config = dict(
    num_hidden_layers=8,
    num_attention_heads=4,
    intermediate_size=896,
    norm_place='pre',
    attn_scale=0.125,
    tie_word_embeddings=False,
    init_std_o=0.0,
    lr_head=0.00474,
    max_grad_norm=0.5,
    warmup_steps=211,
    decay_fraction=1.0,
    final_lr_fraction=0.1,
    max_seq_len=1024,
    train_tokens=151900000,
)
Each number is 50 + 12 x the weight over its row's rms, rounded and kept within 0 to 99. Layers, rows and columns count from 0. The size before them is the row's rms in percent of the matrix's.

# layer 4 attention query, 256x256, rms 0.0381, rows 82-107, columns 0-63
117:45 52 75 50 44 70 50 66 31 59 44 52 53 65 58 42 49 48 59 72 47 44 84 83 55 44 50 46 50 47 42 49 52 50 66 81 44 34 61 22 45 64 52 58 40 59 43 51 54 53 43 39 54 61 58 70 47 79 43 50 55 58 54 61
102:54 38 52 62 40 46 55 59 62 68 53 78 68 57 64 54 59 36 59 58 45 43 28 32 51 66 53 44 57 70 47 53 32 33 62 23 68 50 46 69 39 26 44 44 47 30 52 58 52 56 49 54 58 50 57 48 63 35 58 62 65 53 47 30
094:45 44 30 74 54 57 37 60 58 77 50 36 61 51 61 49 42 52 60 50 55 57 53 61 27 62 30 57 71 42 57 58 49 57 59 23 70 55 46 58 44 45 65 56 57 42 44 57 65 43 44 56 49 43 45 37 55 48 34 38 70 46 74 44
102:63 54 77 50 49 50 57 44 44 48 42 60 53 45 42 48 49 47 50 51 53 29 56 49 69 28 46 38 37 56 64 70 74 52 35 81 61 57 53 53 44 33 55 67 53 73 62 53 40 42 64 43 47 60 54 59 46 54 59 59 53 58 45 61
108:57 70 53 34 51 46 46 35 41 33 48 75 64 48 54 56 36 39 27 60 42 51 47 48 32 49 38 37 48 47 38 47 49 40 32 35 43 45 46 35 64 47 55 38 64 28 59 31 54 56 78 31 54 52 53 53 73 51 52 56 33 64 64 31
099:66 46 48 48 57 42 29 38 47 46 61 55 48 63 61 47 63 57 68 58 47 52 47 49 18 65 50 42 65 54 42 55 26 61 40 22 61 48 53 54 72 37 55 53 66 29 41 36 57 40 72 44 62 32 48 61 73 56 45 36 48 43 53 41
088:47 41 57 32 54 43 52 40 41 33 44 59 52 53 41 42 25 31 45 66 40 53 58 51 52 33 54 36 44 34 66 38 61 45 33 46 28 33 52 20 80 61 43 43 67 64 49 38 44 46 71 44 42 75 50 39 73 56 56 63 48 45 48 41
104:49 20 58 46 56 43 45 25 58 43 49 59 24 51 30 48 48 51 32 36 60 51 32 24 70 56 42 53 56 71 59 37 42 65 58 47 47 57 46 43 59 59 63 41 61 68 51 67 35 40 36 47 51 21 52 55 55 16 50 55 58 27 34 61
097:44 35 33 46 38 66 56 53 63 38 42 55 52 46 45 53 65 50 53 48 43 34 50 61 59 53 37 49 58 44 60 58 33 63 34 35 70 43 54 25 70 70 34 51 75 21 46 35 51 59 56 47 45 24 54 50 52 38 60 36 36 52 69 45
092:50 61 49 39 42 47 38 56 50 36 44 46 59 49 53 41 56 46 48 48 22 23 59 39 45 62 51 57 44 41 44 66 71 54 34 73 63 24 51 52 52 53 43 55 60 54 61 36 72 64 39 59 45 56 77 34 56 60 51 46 36 45 77 48
090:54 26 26 50 46 58 51 47 58 59 47 88 65 42 41 57 56 37 44 67 44 46 23 29 49 56 56 45 53 76 69 38 43 20 35 42 52 71 44 59 48 49 44 36 58 24 12 38 33 40 53 45 28 55 64 51 67 54 55 42 39 52 55 41
097:61 52 64 43 36 47 48 48 39 50 52 69 55 37 46 50 32 46 29 48 55 39 71 58 34 35 41 61 40 43 69 39 80 74 48 71 65 39 63 39 38 56 31 62 46 69 85 63 51 58 36 51 60 72 56 58 42 63 43 65 36 47 48 57
091:57 56 74 35 43 54 45 77 50 37 47 48 39 61 54 45 48 40 47 59 36 48 76 60 39 54 64 70 45 25 37 54 60 36 63 49 46 50 44 44 42 55 44 66 44 75 81 49 68 53 46 56 57 64 57 35 33 81 53 56 31 40 51 29
095:37 34 31 44 56 40 73 28 56 50 58 49 62 33 37 39 50 49 56 34 46 50 47 37 55 31 37 49 47 43 43 43 18 52 13 50 45 51 41 31 70 60 34 58 67 19 61 35 44 55 43 47 43 40 42 52 48 37 54 42 30 58 62 52
103:78 53 41 31 42 36 60 61 46 64 61 34 61 38 39 36 56 46 64 60 21 63 44 63 63 58 82 51 61 44 50 48 40 40 58 53 59 69 41 56 47 33 44 77 35 53 33 37 47 60 59 52 58 27 49 55 52 85 46 44 33 54 67 45
091:39 37 60 62 57 65 57 65 27 36 48 68 43 35 58 63 55 42 47 44 45 43 50 66 57 42 41 41 44 52 65 51 54 71 51 62 55 25 48 28 42 48 47 47 48 71 35 49 65 36 45 34 43 59 60 57 29 62 51 56 58 39 47 90
106:38 32 46 54 45 53 49 56 85 45 56 59 73 47 24 54 66 57 64 47 55 25 63 59 63 67 53 49 29 52 45 58 68 40 47 64 59 65 54 53 53 66 48 51 62 57 41 41 55 41 63 37 62 58 37 63 62 29 55 59 58 49 57 55
094:44 74 49 55 51 44 32 77 44 72 33 45 39 47 79 56 51 51 32 55 50 65 36 47 37 43 48 41 51 62 46 59 50 43 51 23 57 40 46 67 40 32 43 34 39 39 57 59 60 67 47 44 52 75 40 44 58 46 36 66 54 49 39 44
096:52 60 23 63 46 41 48 53 36 62 48 52 40 59 70 41 20 85 52 56 44 48 54 61 47 61 53 49 71 74 59 45 31 64 57 41 25 66 61 56 48 52 48 42 39 59 26 64 62 43 49 58 57 34 66 46 23 29 36 33 47 76 62 46
096:60 48 56 40 51 79 69 51 48 46 51 67 59 49 43 51 58 48 36 37 46 63 45 44 62 37 62 15 42 58 42 37 35 47 45 54 53 51 38 33 46 42 40 35 73 32 51 61 45 51 64 49 50 59 26 61 49 37 55 55 53 37 48 52
098:44 69 49 31 54 48 72 53 34 45 37 46 43 59 62 29 59 38 61 50 68 46 52 56 40 35 45 48 38 53 26 53 56 39 52 64 32 27 66 45 59 49 61 56 54 49 69 59 53 73 62 42 39 68 56 36 52 71 61 48 67 39 50 46
093:63 22 31 43 49 38 53 55 42 49 64 55 48 38 59 63 62 49 52 69 55 82 40 24 46 54 34 31 67 56 43 44 13 67 40 46 52 50 32 39 69 49 37 38 57 53 36 34 45 50 71 34 56 37 49 60 45 60 52 40 56 57 52 57
098:38 61 55 59 42 55 44 53 42 36 21 33 46 48 80 52 63 62 49 50 34 45 56 67 38 56 59 49 46 67 47 45 61 40 56 36 70 48 62 76 23 54 51 36 35 83 35 61 75 44 37 63 40 55 50 47 62 44 39 45 51 65 53 38
095:31 39 45 66 55 45 53 55 30 62 43 52 46 55 51 61 47 46 20 52 53 58 44 30 49 47 54 45 66 53 61 38 46 72 61 49 32 53 50 76 56 53 68 44 38 78 37 73 54 40 50 53 28 44 50 49 39 37 59 45 59 54 41 65
097:37 53 52 52 61 58 38 28 57 70 52 50 51 50 40 47 45 43 35 53 46 39 50 42 34 50 69 44 51 58 68 53 62 29 64 55 25 58 72 64 32 66 49 60 54 57 23 63 63 38 52 68 29 69 58 52 38 52 45 45 44 49 40 36
099:55 62 37 49 59 63 59 50 37 65 51 49 59 63 52 23 59 62 54 44 54 40 50 72 45 35 73 49 44 51 50 49 63 56 44 69 34 51 37 21 66 53 43 55 41 42 45 44 59 50 19 50 50 37 69 63 53 49 49 37 48 67 46 54
# layer 4 attention key, 256x256, rms 0.0374, rows 82-106, columns 0-63
116:48 53 45 46 63 60 50 63 42 46 48 44 43 61 51 53 55 62 64 73 52 36 74 80 25 36 36 64 59 45 45 56 91 37 45 45 29 46 50 41 32 33 57 40 44 45 44 42 50 52 28 52 49 59 44 51 46 62 50 55 46 41 75 55
103:39 40 38 59 45 39 22 52 52 65 64 75 55 52 48 43 57 45 34 61 55 53 28 32 38 66 76 34 64 57 39 41 39 51 36 32 61 44 58 79 57 19 52 60 59 53 53 31 48 40 62 61 50 55 59 46 65 49 21 35 83 69 41 41
100:52 45 48 65 46 51 41 43 45 51 71 34 58 50 61 45 54 52 60 48 30 56 27 40 39 35 60 59 46 46 54 46 47 57 61 37 42 30 32 57 70 54 52 43 62 48 45 60 50 61 59 52 53 46 46 36 56 50 46 54 47 55 34 34
102:33 56 82 37 67 73 50 48 61 41 45 45 57 50 41 50 60 48 31 59 58 31 65 52 44 56 46 70 42 55 66 72 56 47 49 87 50 52 45 41 50 49 37 53 38 66 49 43 50 55 37 38 41 56 66 45 20 49 45 60 53 32 51 69
110:28 59 54 61 35 50 46 37 43 31 45 60 30 51 47 62 43 41 49 50 55 60 43 52 58 50 55 59 48 50 53 62 57 41 48 31 61 44 53 49 50 43 53 68 82 44 39 58 47 47 72 46 32 42 54 41 63 52 61 53 42 94 57 49
096:57 47 50 46 26 38 27 47 25 43 68 36 70 58 62 60 35 47 52 82 55 55 53 44 57 41 55 40 66 45 27 50 58 46 34 35 58 38 47 69 61 49 57 64 84 47 40 40 62 93 78 39 43 48 55 47 69 43 58 31 47 54 64 37
091:48 69 71 64 55 67 49 37 56 27 42 65 28 46 39 54 65 31 51 47 41 64 46 50 55 40 52 38 34 63 63 79 62 47 42 62 48 48 60 45 48 49 44 52 42 44 44 63 47 49 65 48 38 48 56 50 49 52 50 64 50 70 48 60
102:34 50 38 38 47 52 66 47 63 67 28 71 39 44 45 51 33 36 41 42 53 43 41 15 58 29 51 45 35 49 51 50 27 47 62 37 42 59 41 54 49 65 25 44 39 31 72 46 56 55 56 45 60 64 25 47 63 53 53 53 60 44 19 46
096:51 69 55 33 54 61 39 47 50 31 43 30 49 53 39 59 53 41 62 47 32 56 51 56 56 51 45 42 30 42 46 35 63 53 42 50 66 53 48 44 50 61 44 47 60 65 54 30 65 51 53 35 30 30 57 39 55 71 52 08 38 58 44 55
089:37 62 65 25 54 53 47 47 60 37 52 35 54 43 38 53 54 54 45 38 45 54 76 59 41 57 55 49 44 59 43 72 50 73 33 70 57 20 58 31 61 66 56 59 49 54 14 43 53 32 48 70 51 38 69 48 57 48 52 56 34 36 61 60
091:24 51 53 49 39 34 43 58 51 40 49 75 31 64 28 33 49 51 36 45 61 70 63 45 53 59 40 43 63 61 30 60 32 47 50 36 68 72 52 49 58 47 59 58 31 51 55 57 60 34 44 59 58 23 47 46 45 30 25 61 71 63 52 44
102:41 48 81 48 61 63 42 50 54 40 44 68 38 61 40 53 48 42 49 60 61 49 69 53 53 24 35 44 46 50 50 85 73 53 38 59 48 43 62 32 46 40 49 49 48 33 54 60 56 41 37 38 39 53 64 59 41 61 37 70 42 40 69 49
087:36 63 41 51 54 46 57 43 48 46 49 44 35 44 42 63 54 52 46 45 32 54 57 63 37 62 40 64 13 62 67 60 78 43 36 71 57 39 64 31 68 46 66 56 51 44 43 60 55 44 23 64 49 58 58 55 56 35 46 48 37 36 64 48
101:55 52 58 47 36 50 35 49 52 30 62 38 45 38 44 52 46 39 66 39 60 67 44 53 67 47 63 20 54 46 39 59 48 64 46 60 68 31 49 41 56 53 34 64 50 39 41 57 51 50 77 63 40 25 69 50 47 66 59 44 38 73 56 65
103:56 54 42 64 64 48 48 59 44 59 54 37 39 45 67 49 45 70 58 45 52 34 66 74 48 59 72 64 70 37 51 45 57 36 50 26 59 58 37 50 46 49 55 68 62 61 56 46 60 51 38 64 54 42 61 50 39 59 64 41 58 54 55 49
100:54 54 42 30 56 68 55 64 54 51 33 50 49 54 25 42 53 28 54 67 67 55 81 63 53 43 51 41 65 42 53 47 54 73 44 44 43 56 59 40 37 65 36 39 40 54 68 34 55 37 41 52 51 54 63 66 63 66 37 36 57 28 65 53
109:49 34 75 45 57 60 30 52 61 52 39 70 37 55 36 48 49 64 59 52 58 58 54 66 59 70 51 46 36 49 41 51 40 49 65 56 69 66 76 29 39 53 34 51 47 68 46 40 37 58 45 48 45 31 62 73 58 38 45 40 76 50 54 55
094:59 36 25 68 45 42 48 49 46 58 55 70 53 44 63 48 60 58 27 72 54 53 50 50 57 54 50 70 81 45 45 31 55 43 57 34 36 49 32 60 52 44 53 47 62 43 40 57 58 55 74 39 67 59 31 31 48 39 49 63 54 70 62 35
094:61 45 41 66 48 42 44 50 54 70 48 42 47 66 53 58 42 58 46 74 58 40 39 35 48 40 58 49 67 49 35 54 50 31 72 26 19 47 32 66 25 42 57 33 44 52 52 45 63 54 69 57 42 48 50 41 40 41 48 54 42 62 55 30
096:52 47 70 47 58 70 49 44 50 45 31 68 45 56 48 53 47 58 57 63 71 51 61 58 58 44 56 62 67 51 41 40 54 43 58 44 57 71 42 51 35 40 39 43 55 48 75 19 46 64 68 45 45 48 32 58 41 53 64 56 66 41 41 57
100:70 41 45 39 33 54 52 41 45 40 60 39 58 50 41 57 60 57 38 55 54 48 59 60 41 42 56 51 33 48 54 54 67 55 30 64 40 45 40 62 54 46 40 31 61 57 43 53 53 52 22 47 59 51 40 46 33 48 60 59 51 39 50 67
096:59 49 60 53 28 50 39 54 31 47 40 58 41 64 60 48 38 28 60 45 47 50 61 43 55 49 51 46 59 51 15 40 47 34 40 35 53 56 45 48 36 65 64 45 72 35 45 36 41 74 54 42 70 51 69 51 55 48 75 30 50 42 49 45
096:43 39 36 45 48 47 55 47 55 51 57 55 61 48 35 53 51 73 51 77 44 51 63 34 45 65 51 66 60 56 51 42 49 22 63 38 27 54 57 61 42 45 65 40 40 66 59 32 48 29 44 69 47 65 58 39 74 37 43 69 49 53 73 35
097:53 53 36 49 49 58 53 66 55 66 32 48 43 47 53 36 55 70 51 53 32 43 51 36 59 51 55 46 54 58 47 53 24 43 68 27 40 44 59 81 56 43 71 20 37 41 66 41 51 58 31 54 37 49 37 32 58 51 53 77 43 37 39 34
101:53 42 70 35 57 61 44 51 62 60 52 56 38 52 34 48 65 58 50 33 40 67 45 67 59 70 63 55 64 48 56 74 45 60 64 67 56 68 75 44 50 36 60 60 15 53 49 62 58 40 26 71 38 59 29 63 34 37 25 81 58 19 44 57